Weights of a small transformer language model.
Size: 7 heads of 64, vocabulary 8192.
Architecture: RMSNorm before each block, rotary positions, attention and MLP in parallel, capped logits.
Training: 318M tokens, 9717 steps.
Each number is 500 + 40 x the weight over its row's rms, rounded and kept within 0 to 999. Layers, rows and columns count from 0. Numbers have three digits each. The size before them is the row's rms in percent of the matrix's.

# layer 8 attention query, 448x448, rms 0.189, rows 204-255, columns 336-447
095:441552490517490477405477514435398522520507490487522530467539527489495488513452554469490498518567468506500499514552498493545453472492490541522462575523515585451477555527468472469488511452543403557435526489527479500416499517407580506535565490556451481562524500492530475486473514467525427465494455508523474540502586518454454516531485522566
098:532541498519422505503491465505392489514554556521563548519527447521493473550474460498533540551503517520539529461470484523483568548557499530516530537507461518487535500557588502587507553466539420496450587495565550455497535495499516540506454527532540482548479445462511530505546498463492472435504490502525496478433473518526544554489474485482
096:480463541566534441549588510440570520491492547458507553461500579487491539513502442559537500465458447554522451486543474519490448486466459522496435543453481556453506544441413459530455465495522509521520458509455398514446507501492478481531530487413466521459519485518452517509546515450471485543487534474524476437506529502453520503536475526542
097:523554510487480496473484485495392522455485519547538545510507514462468516442458489552484438482436408459526534507486521516447511562457471450547464538529426475468517516494506541519463520514460483553408585520530562510472534483495423466495475482523470527516442506482450510492562507509512530495476447541449482454488542499431473577454408462577
094:554440462527531478461521573445440531543506540476555498444528445537516456507464475413494479515485507509538450557491548563474407511485482515531468502502454490502495516474474443474460441516494438504458513479531490521482432502498467555532503522528485491547476533519488493454473511547536501455437437560485449487531530543443517502487548479476
106:468536456491486560462499504516485498519464476465550444463510543476512522505459556493559426509495557618486522546540575551516500531563462434497543470529467500496549525497502556464495535577498473496544508512533465535510479498500561512511488531580491534562486545479475503516490533475486525510490482595431550481461524469510504452541502407455
102:462575527450517507496548451465501527520536530496496454545448506532558548504400503555474452523462444471486466586496491505497535604508457575443480420567519446459454471544485520496522492545538448470500477450498549473421529460484498452468505526564548475505417424425500455466546452509518503483530455517469583471467477520475540519531509437413
097:571527614504571499567508489549567537543520503494521520488529469564445472540546522485468553431510545533520526514455490475534538504465552531466542449489495498432411491440496441479532534536549646509550466493428537472489492381485512474467482467452477543496544483486558481493478534471490543521527480448541518476519495539608555583499529552462
104:499554505478549524475524509524501469471542509461505479504467560501512463452474519529462469562437474538479496471493562506487456516473559456508553463497486538507564461541505476559487510421506398526484553476469596470464522517464578466503446451494535501554452490514443464571605524560508575489464472512495507519509517510467514555490494429408
095:462541513493475568549476487515510526537506490427515448472455506566533503480491478483553493424437496518435509462521495570466550442518534521457490492418570464497474509490461551506592516549525614388508471483596617477459500498551524504471601537486538568477537464507507529516405518502504481437513538433578413568459535560561573559499506483470
101:522460472500550557458512557507519463515532474464528532531456568491539460442513486502510531464498535525535508498527502553494461423541535427520491471586469455432529507462500481448487486505593495547517482484481504428527488482412547510530486503531531516623500527541443507477520482479538498506486473542423501528555555481488523563456449443468
096:545549461530497569476535537498494465591435447499449516535496470484515507463525455487532521534546496487514417508525457547560537482479530499432508561422543478456543510502514554514614486494572553481481496471492495498454482434456495522518444531538544504481457408472557511504447531520406482463499543391526493516473501491533557494482546552466
102:528473468467486445510535464553508452485530459392525467486505546512596490492456486477502442482462475548535455514631466523488498563495564550510557484522558542489491581534501559509456501492564394499503527498494538582489514514549445482524495523637402545587455481490403516575439497476539544517499492525506508505457490512456562460523371446533
099:476461485516509450558479497559483477505483483429574449523482521497560508488511525551536495455507511468465485515459477480478477472509488469508481497510502458433431548434464513469563549499475585456473448512500490497490585451535529504486541499476520540470536455540454527501541544447497434536509558435511498484467471495543543538530484428506
106:533524565518500498576509542534480440453541549493446485516480475483536495529480543457512524434531433519544511508567511513589502538466435417535532475470544560467509472455511475453542490448474495563467490519494542552478543457494491499488525507464502494507537501468451454482507532556457618504535496491490476571514466568560535598526479435388
102:509501450523471556458457481512393508567441492549507531480450460519526491451511529494537501480601508478549476486573480516565533464564487508491490484471606488476476445508510508470510449521555552484475479530514470481495536473503458563433518456546482481530492526503480509473519497536477475529523549501547474538467553499556485482506487515570
106:435464547452494470528504379550483547551492503519522558552491498459485543513434514500455473426495472448483496547508492538462559502555491595523468519452572512515486474542471594442554476505504503504461536506542571504507528509497571486441438480555508467434561524504503500484468500448420505497473468521516513508495470495451470437504518556558
100:470563455384454541471551521471422478494559574597508554523510528484498582535487436538489451542453464468491543509483457513524548512556492534529489515570525525567442494519599465505518490550519489548429519459479440480466438515507550542529477531495489504543446529463496503498502517423550533519549469533524475449542486483475477495427504538540
107:484421454424513516467467447497475506445513456507499500483517478518496443444540490495458469444504472524518453485436510490567534494491475504515528537428528552552508498502525532574552509572437536438521474505517467511387494453543582533493486520468490467470451560446561467525509539466453542534481561472544467463470483467476521498447558508494
104:524529570577515448490529438532533486468453482508526498467498438513493482426566557461524547469449442538422474507489472511488483478537423524523445447521461521539494460577521437528518571527431468417542580573561469468474545530456562503434444513522480530457527540523519521551482500503470578463417493511511494518558498535486530507526503444555
106:453535471487492521497484508516486507435506487414462587504577499535449518516449497589446510537492524414531538506570513452446517508462532499470583505510519526550449478529492581511489539444479486469502498498493532477464560492457463524508510525476566431512512463449529445560509559547450525583476428480459592489462461501536558523492538498480
109:473535521528498474508568492556567489515434448518550468504449406512464471474491445446533438520478455490491439551526510546526455473490448546488477452504472420586466422526540503514483461480547535415448508529534496447505564493502452524469468507524539531453596486518507528475458545537474528502533473527432508401490482534453554515481511492520
102:541475464494474478326520478472502475547581499521504523441474508511521449470486561486498476490449549480478499513506532541495500497478531528513537472526479521576422562494555559502476498539580535479556513464510506504493506499564534471504512596576461535500536491488527511475502458484555524506477482532504455556557485516487510438488546504515
108:521483543473479443520503414460526494518530547528516518566465507453500489480448486534528518502554546470558506493547443503598546575553511463496504543485494452403525491506504505473481510479516430525457509467575497483455475548479455440495497547498546484504495460472435510551495482569462525462504523468516597550524540468497516521444487488494
106:529501482528457577464424512513449450541458488499523428581435505501456529419472466482444478411524538492514518509554557522500460498464407481496484512474483490487421481467457481493438389499490503523444431484470508550536460473422437535481531628441555506486499447557531469437495489518503506495546516476498528475536467494506538470518449420504
114:540503462521570514541482523443467460452488473508541561481518533542469480446582416476482495413543508435488482432447466539480462439503525479494556546430527460482446520455457518473535532519471587501506513467561520501442484468505532472406515533454545492524569471540489454482573546511456461521520520520578476515501477557531521492506463479566
110:525481518449529479460573474536504500452518473442458514561440423494474449450460471480512531506476439531488515524524515530492560531465521505498546468440524528499525472512470550502521601502472497511446518497505536511496464515479438489510483489489491447487497483530443421472505481585468551525550424505481571452571426424482494469461581591512
111:464537421482528525550548516460482522499511481533451452538473540514558526508498455480402530509548554418425485542470420479509562553451498557502511500462489517503451497581533548501532538527479513445450472481449483502532495507523465495514490402562444497518462505478502503492532497487523480357448491526472556467472483501511515521550495566568
109:510525560521461456503498488505564509557448495554439480523470471511421488467495447579468463430425482574545484473441489516563419513447499551570548430519490489520480512573527486505535517476495496519519467489556520466474518521566558565488494497481436501467494538530577461497438465489531515480422451496471473425461513511448518545489471479501
104:515479549508558585586477439498508519525486494465556526499465611580475444458519493512493546480481552464505509512505571490536458470550485529502534528444476540431439478542463465498469524423541437564418518478492482567555491498472416511458559551451553528480499579524549531444511515484509444408561452529526554509488507435505421479494469517559
115:461514464500531465542531565445448593476492478521479521496531485603481401526422476506508487485488452461474521494484487543419470488503498508562509470460512477552519451521543465501552504489543469512459513533514551469463489448513416501485536505525475497575522443455527475525405483499542425473515452527444505455462542548501516545552546501521
110:462516464527456550571482411588573546472449451490560446510592503580442428517448498469475446474514517537508471534528443492489451533492540516514486488466579509494533480521492431491518522481529476441509498565468511544499461454509520476530493487518515506478584501490492539461450445543521532524460529511502474507474580528490507542515491456509
110:464547482489538502498467519492452481549393450533513522484463448469512517511501495527496430515467441503471467545488537470503591502443524501450469432570520521570428543471545506456508468508410499452503462530455504514533471483491570506463506491433456436492509557603518511488500468511549557490561508465477543530478502494450519547524513479551
116:460448534497545491456464468537486413441508499468508488519435486430421451457429488404527556536436483484533488535490439467464495418521473568507484496499572495498506509551444568510507511478533502458544495444484489512455457467483476529481597483443477470485564557488484498497525499568577447584479569442512498478406484515496539444528500500544
113:535500503499519480510545506444577537481533478528507530488505516511478497464483576459444491561503460440514561494451469541504507434503505474496457472549474577472496542417448490468497504471479587527473507501493520482399478494505560520542447528557512482502521511495514507483497464488461543554449515475422455490477540490524557558538501534428
109:548405507497580457427530503477577521469420547545528481524517515488498499521532431451471542567501449508561474466526456551544503450494523406431473536464512516469442515488478438471422517522512447532536444455516485494504560533477504545501498448479491502506522500557564515547464463442598528531584473566517435500511483527514476492447459508560
114:563419445458528482528525551536601504543535472502490444494543504512524476542544511430460582476488578486541461532530518552455484499535549497511528472410563508533449505501493519544498499401553482461472484481517521547462531473554482526535537551498528471535494511476452524485406467463492439514489517496486441488521595511507433600444505498530
110:445465548480458538480452432526491482478524472438460409495497509418513552536522474552442513483484469580550531463491480519502497456516521573537496513487459497522372464510462437514604487447539519500552504469566531498542482529473488518445504528472511502446426508536491442483478461468486471418493519473497468494446481532471548545501470531446
111:514513461497559515505537529476524479452484479544520504357549488570435482442518533447519448499537543445514491514463550488478504453525580522485545489484512527478481465470470530481473486580504571477519559506505485429455490446498468464512497560563463469511569471451498541484465485526541522512500511503483414558550560477466530536494504494524
110:528528547544501518488570508497538481438454513527475549521492464498472519518504553528478495541538497539498547496549538479470499469567563599453437535436524514535486514535553464466503530480473521502554511507441499471523464517488470437520569517516499513570507540519537485542465418451532497418546468502459541511531451462550497514561528527561
114:491482458509565473535531508478511494458514525465468592518510471517516526462518497490445581513492503572477556533568536471515500517445586574514514487453525483430485462521546481526461493513604508475489521451561497448507559567539466480504572578506477473578543511443519526460440486504475526497478507492486512525572411471497554544480476524483
110:534543476516530412537526536508470425522436515487446483554481496504510536513557450504562461434516504571437493489527439478546506495406548508512554438512547469503485419535564516530506497464507481556544471516603559500561500520506503516500546461520470517449539515508426502520431486574487488506515518556467493447455464566572482464498470492463
115:471504548438479444482522504538535527497499500466456518559506537477489519524509461512531508535459455533633482500548500509448463471472450444461449486486557514435543501478560426476489498573521430516560518449475492458522504556515533491527510526461516538487466492511511515484549477558489476505575514536476574512457506456467489477480561525481
114:509541517497507540527462443493436479464532589480484533484429494544504502515513504481485428575518492518512563481493541434495487459510476448473469536462529495527499469458458500483470517470462431489475459442481457450502491486502514466536518444571413521470526462563433409480484545505480526541562502498528529463551501506497502488499522530508
116:561512483499486476499386544550508505475484446503523476432466503552490495447548516527547496494474508481473472464467422540483597436424480510519528488449465525547485450507557427462501438506463486456498504502620466524490528498513513461485478536466491495495486550567523482481510597510480510487496478446530444553475457516473513520556408508545
108:524508405519468509514519486497487535450504516461471435498462469464544462517491524507380429495471531458518520459513503530496500586576498499500521408510470481501486541525436511458507449529566521483499492455557511514529503495470522496538454526560463433471542472517506479475478491504474462494499530494538400494532583459483516552563498465410
111:473402519469444441526489442526469502481435538538438547539494525511433543563447488482511461485518471467489531525456507508486555579523565522480520426501457497500462557483547433455470461562499490489538555542553497548475491464466540513450611470523487525503474546529550467502527480542578423521471556449462318522516533510530566494435470499484
111:445462492433512517483452491482424484489471428475528500486449475519490477536525587524513558496485518519540512542487566539504470540526472489473530606509515458473430530414460591446527462504458512508425501443417507539490491548545509509543484546478537458531442484520523467521548500439467527530554523498500481535465460483545449490527554538459
117:453515491419524551581509473531451448456543448566558536555486488522407527453532504533580498506453526474475439424502537497475500439577543473467416570476499481414527512458497575551507537494508579484546497498535527535496442494538530494440496495551526563498521470496450522551554438535569445488471485530567485566478461567526448474424508518498
110:477492460471454491513402558529502488521567520529531472514510505545462501505503484501545476488547549446534449530522456512502560596527509513558507522465476498488529481548539439426552453569455445490486488570515465543528486525482536509426470472527453498518473540492505477480509499559522522486467448461508494500465475510466494478484516495534
113:582457523444446499557522486460564545507510439483537437517497529489505503418546462466514473477502521483460510522538426489499513502506538534516565521409501515511505496515443532566531501555496447499458509452468445553439530508482399465516557569507531444520384489507587472552452528416500434562446571526464456494527564503519509478454455554473
107:486457485522501422490566506550450549483448583497411492579479468490443505518514477532489495483561518553449545490478488509527471412477507457521541503547512461544519503442479447531480508528524457525511554436494446539457492512504500488534480456550495489467545498499461487507569471501542493471489507521474606493459491492492484474392495492502
# layer 8 attention key, 448x448, rms 0.184, rows 204-255, columns 336-447
088:441507534548564387535553547501542517527513501500480500435499528515526519518497485508496493486493558478507431483511439504485455507550555458499539581531512486480564514453564483469523467518517516403490505405542462528523393590515515561480478562514484488489451509546462519511496460545553459558505468414505584492480489537463522526545531473518
090:537474494507504536470520431551467448494532495545552531589578495577533485430499524532446560527520442456513434539535537542568501490505488550459502568467492420462504510461553498506573493479439463451493487493523519482498467526543475460483542498494451452480402532489464536487541438471487481467516480481468505574464455495530532485504510574406
086:441519536508521537522435515476573475517479525506504537490548518462477514564544519467475514441471473441517510517497482502470444484586519485557528474521421438501547437514541530527447465504458533403444491582482547467556515433526525486569509451592541442548526501471509531487466427450488557522554549471535564486503463455529481539495516580495
091:543491460503559440438451527486499470497509521487481483629532417535486421474511458448513568529495454465472543443542598509490550510459471573462432450445550434479405550471522470474513504512470486509495490531519431567500489497477550508481445546493474528460423493519522536561523427526459546476486498468518525545475488508482453476522488486483
094:493468474559451458481582589455536459522478489531453547511535542580560499435518493522506509583555501442503464453469547485508535522580528519441467486494501474513476517463498458491578523502505464472543490468484505625541430562526517494476497514443445531504451507505513576538528463532479431510456548479513549446460473543505512459569517556484
097:462548463471500533483481497557426470556531531536497444471550467547489431507495495496528544463514508490486537483460589500492547524467498525536581465504506472518518507507527432481594518513528471497460496504493470478479494429495451433470511522472558488426456451479560481495489506496507565458525481463504477553448527579445483553495531533510
098:516522500467487515463520472479560446476517479466494502475515471533539472425467485542465481471482523501458490466478555516508553614526488470488479478487482522476529445515432495557465484495481491498458526517460498447469519472484495510508546497457462518599465489455501527514508568472500534517481483551468521529456535512517576448493491491478
095:462451513440540541477552500509501561539456491452497422421504468421510518540475538479495516500457544570491499418495472526494513501509485444517493504498503531397552543533504460461501485506540507483477559541423526482577495514503485539552517466553509432499540506497488535511455496540482449458507577537481466526520556480496421481437453530473
083:486425409444480487489531471524506497496477432520536510540415506533514472482464459527507492560520516440493511525521495493449501498600445541543525527468501481503476544512545445447608567499468486529459452484466472492514514560521508398480521507513513459484502483472464458477526499471473516457468495552466493513559477514518529542481471521521
091:449449594514478566554512464445533481525530555495496494499452524434494495524451516546531435466465517575451466557559481468543479473481450483560597522544472560502511496517486479536451496531476562471473510447444510501486491490471472522522546503552510486558520551580492480553454569483520435504488537529514523457522423511529464497507476444465
085:513500500450548473563483482530494564368556488480456508492444508514494473494509550578538473499536433512448529473465508522439475498460539445524516506446461520526479500468497509464528516487504481494488518444547550473473463505446458473496494506549523461469557427509535467459504552497509544483561525538562468472480530606585534560462479417526
103:462447480555544472543522491509551477545469493481493514505467584405463524509454520525510465477445574509439488547482457466477512597582514476564573493560507544497456481561530465474471492519461524491576491476514530444548504497540547526521507571525500515502562523565447443518540549516502539551429508486511437533511501487472449475523468507441
096:510530492470462474499509521447540496501519521395457513483488449540459474484569426501453458525571469466472548480491537495497520545422482423433512442485464512513435445520527492462479531451497485474568488493488531498505484469472525416551497540425510461521522434571544356492557434542472557545494505503530434467471533491463492497502492430526
103:466548565473519525524514494448495567478497496456478508490504516442471473548466502507476475441542485562496508452487544530556509438459476518536555417550514474445497518489437532512460475521472446486424570480477544464481509464400522568483473496479450431542491500492543481459419549528520510517471474452504444467535512445566474517528434485472
095:532462516572514590523492516490571506444537486407502520422490507512482512520440580482483446496468563517489528519435422486463465549491529469509435527469462504500546520508484470445471501521512533570548485471470554506538561496502516473566501465558574511481523501434486532587467409578487503504478476499553479505589514489502524489525507472563
097:490528595507588437447455519504467528527458512430508467421506519454461536547571492454515550495479491499520514532549502452448505498518508543515544535501426508470556495478571548468478512591495477461544518442550516427542491560488544523475544457574484555525571489541457440523477553536536477589553592510559487505479489487509444540494602507445
091:459478537531451590506554467462493546451449477448546504494539431547473527507503514475429545442554407510487582539520496498527492556480496552438441470524521520573516492564469531521466464504481483519475534489482469434554531509397507561505565537450484500569539525446527448516490513488546523451566506486502560585418525471537565487576488499505
094:518563501466535505479468433510494474486505504477511460522462438562557520488487416484481547508539502465504528434470594505482470521490515495484436551475513501446450545489520473529518478505480458529524457453491466532523531479449511502484490527458495489453445462491522472481468428483446529520520475496450562491454500530480525488541524505479
099:513520486516471546488504564520469518615529468476485486509508498511514538506522500424507527527456587418536485563533496454555494488581450557543483406515440456499430516555506537525545481541502607510565487492494449556502547466409494549526416474525493510552457479492537563487470425551504476567502494474454525513492483449468505539479477480596
098:484488519483484556475539539464563572486481453484416538502494494613505487509486471483513506543560462459409476448519448503505465519532532483486473485457536482604546486567479496507507479413480495459546531501480488532534493508559527455594443482472518504423463564465499559571533451448489446497508518515584575507542533527448544534548438555510
103:557385521511536476500468445454517478479489464468556514474486413507484441481506515478539490478536400411498508439465487461525510479483541458477537483520498509477521567538465500497472498513501501530489508459509445473532442502513534572494562478502428481549508538512439479496460504564584449507436460458516466532464543540495519428502435567472
112:442577542457510545459566486498473474479388413463507520521455492551574440580476545470460466502538490493420471558554528542516494547488465539510539456514463526552540495495544533472536527494515476445543473544458523529456602497575545512463485481552500523454446476482476497519581495453508494457505561437521482510500426462541506480467553533510
106:480565453455504516541465541494522473451484429449482553471474476499539438550546470488452465526583435423467460507461595510466497494498492485456511533496511505561542528451484452469472483424481441492465502440473478514400470498476507459390494439427565465420459511627522468445550450500441522513534521489522522509437510559519529483527515559563
102:508416442462510552472486510450570525432548462408485540468474521526510516460491559523456488537480530534512555536515542488514513414503498507488495415455509535521470520534496523505497528461456516500540526505541485504486525594492478481572510458476427487500497514523519542526482520540529527503461470571536469491534530433527460541457405494502
106:517485494533472519482513495575544390509473527486457442518436514476525420502432543524501515439552537549508479545465484429490551513481468485522549452493523515490549440463438484473523449535443535585480459478497514520470495549442502461521458534519518530491489514536489528465436539490530557455557502470517525499498480476563455451481491508434
100:470521479518523432473513537520481526382461531511522494532499446503461502451469487490472562505480425492551454579500445472471522472515573515488432534525544476448490465481495488425536478454510481494512474498473503522526473524505494373492471504460561464530513553504507525464585487481490445501540485567587567471454533510496571490511533468504
110:529460520536483529493489474486492548563511509491491411510533494452454499460537516428507445508483471486440505488561530474476512553517489508532527468546491504450514567483528554539494579554501488491444532471550505489489486508547508506550503541556462582517511416426400432503480474509582527504524489490445511510493542494475489543517494538512
102:493486509472563525475528453496505522553436523492485516517550440506546529499513472535503533438518484531523552489527527415475486545549539492490464490520516515483440480547516462491456508561592387441498552553495517549508528495466470561466499461518492486565529513440402512527477481483524452467500475428504550531446484517477487482470473536471
106:558511526514544444506557514406461523402504518511479513468491481512511466429507486535482448574531533484418537406494580507485572475487482530453468529473498518538515476401511493504509454460469491526509530433407528487467479482462568467454474488519536557478476457506533500510511519531499559535472494542539471489518468485451499424526581453504
100:520414547558508533456492499504544518480498529495510470449595558362525445508437554520509484513472477507514493428515511469465484476533546449507549466401443466545488482474409533525473518494535452533417543543538479525442514516477448492466463544486538480512505508472552501537531541516480497411483543485485543503492534475484533513548451487421
107:538560542545497453537552535472473525512478483491488515617418434525490488543480472436479475526494491587484430457532478514500516500462505534513479524486476411500516522459486499475493535529522529404489494487481513490512495557540458507511456522468500467505441547459479526506443489526480496520485532531474515578492407484547461468461520536503
113:500499555519576524523540438461554532486545530475398533538477493432535539514510482471515525498541539508489606409551500488522478520512466531548492484478508516509461517558478460494548530502514492545517497564479519436473562462519496478566476481525534437497507513503541465534436458419443555478490526555511493497494558555531546442486479516500
110:483530498529455543481499551570502446578563507478492510537519471515455505476576554520457470495534455486414456520542488490451547515439457573530480532491488463532530495486553476482493468537541509527508517461446434476495474564521504467515532523513449514476451479521417456509560485543546465465530439488495529417479526546506469455533494519472
118:494465503547463484522488582527478520557505516537496535489501512498497518498535500488566514482520461433420539472471469429502515465535560493459565467514519492435526538506473502445513512534547548500481474435443463540386514493508468518450487421482506488547527489501487512510499502494546456485473483578501465516493533533481578505496493494539
112:524511468482500542482413527461537494472596558533468412543513574451459502470468532507566494530459506491479550508473486550484436456440486532524493514490465574532461613443511465561498410542507517434503441496466540434413471444554528477434463470525546507503555443493564442513505518557541501523445452450552445491477569529512582503477517511498
099:503385503545437418476452548555494518530488465461452386480518575492495441497508499495537497471539541515504448605437435503446546472497511502519479421577459481491582485552448480474470497460540496530501466470540511472497462583582450391492520475510456507573455490430416432454513529494453430512485453477473435434534498547499497542535460423481
113:528511470543583501504545430458520523471423512490483479556542497491505490548485521492555430498508541517568528500534499472538513473540538499481451526521581434538391486440431469482570589522589538511504527585521544567436509518531478542532490459552573502519489505526471502577464488443464543473490562523499529424480548502542464517468524499497
115:520466483515526463536527522498447485437484529521475510498481488523479458545533541421442493553535484487459517481528484522572446495429462451535532542501520520475507543437412528499465588546456530519475537460453547511439477442422542556413497508507521523465538387512487534406469534469431510506568559509529546588538445425507541511517466559473
113:513496484495578430461487486511476475458622420472467467489499458571487568493568478504490484550474448562495481514474577508442526483501555473509486489491475591558519610515542479523546528481482560533618491523583427449518507479537488531555478506590488487456524486523523504582528426483488461510430489466485416493581513433413482501494509541590
121:494549509540585467507562452472509503510519480503552524432490466549404559452472566390504439454465530515445511454520554513449567581393535548543437468496476485574531519531472495578490533488506463451513537530482559433419528488480448460524497543508453536498513397472507556555513432585472535530434480555482530536531473465490501488500540514526
114:494444443496480421553470430488463504519466418503461494481492524578464472487508521474495521534489529497460465536537535520443511475494499478410444569525418501499474470492466449492455516470471509479437541442489533410502421482536529524535544428554498574522522506521437505543525480510560462553492525516505526477464505502510502489475467527479
109:489547565515532487522501565512464552498359541477478482470430540511498475539549480543429535636535556511529499499540459517500519481482547581462520490500468496458495433479499550513422517494456481471490538512504511553558506524482443480463510464603506545485469483543461524451480412500475502531552529514547496488503444434466478499516483458513
116:519495468446461524497514478500402428523497548528583524522515581495532443558478484461543512502444510461452428542525474470476481519559476492470516446514481550515550482615438590543473463547553540498416470424530505435466514526506503484482530496488440541558560482480438545453532608483529493481487514490533493485508491544529490502527524493543
118:461534532518569468553465461500496454521473610525446479452504495472518523427483476488500530490497556466537504537483518512549459504448605582505494515513540479465474498478522449473523433507500470524487523407553479537492518515477465500452519529440511400633530451489476490484472507492557511492484540472504536602530494497468480495481504476477
127:480436448459489419546516504517463511444420468506466498485512477544459478510504492536452466534517559446545487530486561571411520468455522534511480484369437433537535472450558474489478454447462446480520501445502446521512506481505553532502485508509512476481453467565504535488615448474439473457576477521532444440573443479545431481503443483527
105:546538496479459533470531500531494458457564500514557448509476482575459507467454554464480513480432493484472528454515513464514481452550533453458477479551575521464523457488487527482488443435482420544460525476510505473477368463468624476424479482496567502504457494456510476461490507485466542488544479470539551467540528504493531533550501476444
108:475493464597545468505540505523537489558495556488422510549524506470459442538460454552406484531556462508447470527472531484539559440464535541403544505484514512452483521480558423448440439525502567535455439542503484516431498532485485531447484451489493446485460537505566484433516528493470422448586587493437476462487505578457590475471503441571
106:558520497442506581447519559591467447571536470522516524545540527404484497555491555445521569477495459456438469509471493559486495470440523440538504585518485550481425563449530456485510466447486501552506447520494486531451477454472493487471524475456484476436539442523525504497531542521521577503507495469548535505449541521567572504494546509500
112:457512489529485528462518503472400485478558457433499504443496493538512470537490493522495440467500516577462494500494526497536452492483571468456460419505425527509443537534510522543496495529473528508530514460495472451570478487441457495555476536541487536565526517492486511640522495531564479568448428479485542489527439419463475465490528485543
108:536433491527472449565488492517519492548502509504504511502504589506583492503509481440510470452471457419470527546520456478527558481517540475487431518477492503502450433528484470463500526525526534465420469475521463598568490528486488576481508515473487508517400562534468505422584525470443488492492451511521503467525533562462473498509549523553
109:463484465510479458499485436530570520505504419522461467463523559465476480468462434505527476463474604481556442501440502415448513490518498508501531508480532473548536454531509448571518504410461469472498479546510511604501445498527484478494489460555416438546501545431532496543554522462487468502471494497444484454532465512466424482505469467452
109:522500501421497459503476540408497510519493535551462582483443488426441504502488423502512454479458411512553522425537494438455484516530408489569503520527439483468400513456525490461597514485538596525498472441494487516417556513485546412400472494495500498525508470500465485514469504501568463481443588511529464490465469489486562481470500519519
# layer 8 attention value, 448x448, rms 0.251, rows 192-202, columns 336-447
102:582539487512510412562482489548437482497533473551501497516519473381560468529511575559567502491492558467476587481579447495484430473553523466517518494543394479450594456502535525465543499427455441500537471522530497505496526501490499523511514500509453431440492482525498507521533433473483468445522536591560463497517565492502539490510489543500
107:528561580495544539479561543467408432525521540522460507500452492434559432483483508460511559489539520483528417449461503505473471550540456441527529504590531499488494501451553491517488510478555512527444486475529463431489530495496575463509430478497552469502547430412522556534443495467489503476515557494522485503508528560511441483586447460507
095:454483457469514485455437528475518506561531460514536387476546534491479501446490544461456465540475535494453499432516508553457442551451492477482467509462439491484421447445490549512525397425487513550480516496440539515510532561541506432511561517502587534518513562504490520516520472521493501475545488501528540454516499488441528454497555463522
104:477575450501434425467498494587530520590466481432523479527423451486550461505500535466528482468508503522439554491507535459516511512507501525528506542512437491548571503562446542540516507442503552457456480473546538504553485487490571420469453522456471536455544580534543575473603490551444516543479450491554487580496520458499507491497475565509
105:499553427493485523439536466490483510572466539507501490451497448449494540491580502498541536452488486537500552454477474492531463439517487564466414476466447592477612506456504564488501522515430501535476534439512484501516475528483509475508525472385560522479461454478428490467444476482520487492496551494472536430481456472579614570440508492483
101:493561492486529519516496517524499449517502557529529535428483436430468434516551483521517582479538446512461512450495485509479481455501514510498467520501527602563405571476451515417422479554505470452459506484443524531529388526499518520459539494518517441481460522424483533610508495561483474549569587478465496439554475588580511509472568560463
112:488505583422452502454533499507460511458468534471474467467559557545547509506559481520456545509466528508478488489478497478492510447459520525523440548480495451515458543499473537470481452542472549540452553467468492463468473498456465491489483520521485587482547432492446487551463530480520478453504548447462516500499475539474420447517514484539
103:533522442516504440552451487579510557464586483480439565545477499520493450513453492536511471459586464537544535567481572531490503494584506456494450493457500531504497538489516458544444514519522502450514534493518517553530497454465597564565520426514488533483533506435539536477516495544480455476487519497506434487541477488547448498555489521427
104:535501420579512459531498390452481575458531524511486505444537563465453497467500550439541610524498487455446488537515566503546524473476550548527499460522518472480487461477491563520507422496486601500422567508508447477498512501490525525516546495523497499537516616513547536515558433452444495497475517503490454436536512514495455492527589426459
107:554443467491510571535482530458478511527449412480484510483513523524498506503490475478486497522470566498552520563491508512531428475486433554530517499503459542474544459472596520537492444471473487518487466551506490459441523449421516506487504521525494542462497511545558510567445479476529513438494455515504526483543450484495515467509473485481
101:490444562503515537551456506469489556493482491540475485524402488542441580470521495504572548488569489542509531452578481485461550529444455502474450514514510471541456526498447476517527437510456577437535522443475494522513466462565486431463467494500541442520440480482425489450477504469524471580474472453467572510549511539530472506506466395574
# layer 8 attention output (transposed), 448x448, rms 0.31, rows 192-201, columns 336-447
101:506536438461481468604490440526451460491487514463537480511545514506470505534458576487554514490533515467476553548488469499428518544552456568556486560425487521492507472481490459510496527564449474532618497561566435517471496542523446471505444540454509487543489498520459410437493544474509512533524506457515448483484400427447539463537509501488
106:506531511556485516522454496523442518456479480449465561475458512527496464424490459519539511512536483474513500487490534479512436464522527504477467443484473520408441572569509395479478492495433496475534589465473492519513415579549426527450541550564523520480433424409473530518555433480503509430419496484442560521529513483496488515536510511442
099:481501537436491538433403485482426539469536482459512495444576515453577527590509482494561493518542476469367535473473471547472508521549478521520478594499519495473551467459546460507482454476503544503473440484520456440476509550548489519478486584508431504475483496499571456457477541549449492533514549504509545493507535451447536527489527457508
105:573511546516380550514468481584493450523520479565541493512512459456403497479479470509521501511490550507519518508448492509525488525528527474558429499537543531509431472488571557552553499470519492525504485419414492486485532438520535534511526523534454467490512506532496488540530481452476448470445452528568497426452469501586482446461523484466
108:506467490414474536480514491494569458500488568460432516538430482514517478504464516547502501481421491519511511519476513517507445494503504497509517394519482525426533510480525545486487458508502474473503501474486497492531587459441445516489491509563489470553499456523530438476524425490543467454474460487495431500511522467546466500455495555511
100:539605490489473593457528504473556495539475456489534466431521550539586564512453457495481498555533525447513553550560523511468462495572500466437465425532558585435493538439488480487455540499509532551491488522488521531534466435476457480520573532459531473439518466500487518519545457569510473603496546488452499464544587475517536450493538507537
108:528519500389513432470479514542581443532510464526536505529437496483498465458539496572544554489512528565554512433494500506491489503532497553453551487469567525507532483476480429562493517511497457576468517540436547561525562473433522574512509496443487498504514494500528471520474476469472450524585526470550530407497466519467545469462520507491
104:490501435535484440550540490439552499576555536450573542492534507475482471474504491505497493530479500519484483551570504481426542564591540449488525446499426523505554596527539525564525455418527455526480543502544549520537536446422595496517500470522481510496458485486501509471515504509540464478443540567436478483450449491587528485515485467527
103:546553532559464548506588544483471542476515481561533466484551470543440471577488534571488456480579439541521485477478455473465568520447439477497509491478474557559525444540467448577529426348500545487459435552500396532530516556523463552473572386471464519541472549540493508459476517450474503553495529515511508439496497513493442512546578496527
102:461517522522530464546465585455488511371541493465532480489469528494464499533508468520522497521526526494472435572469479514575498476439571421476546494514509560464458540436417498574538442510511568487501509432521553460463489437508490489543430506525425511523456467525502551513471515492551552511565441454487507568436475544559439556539502581542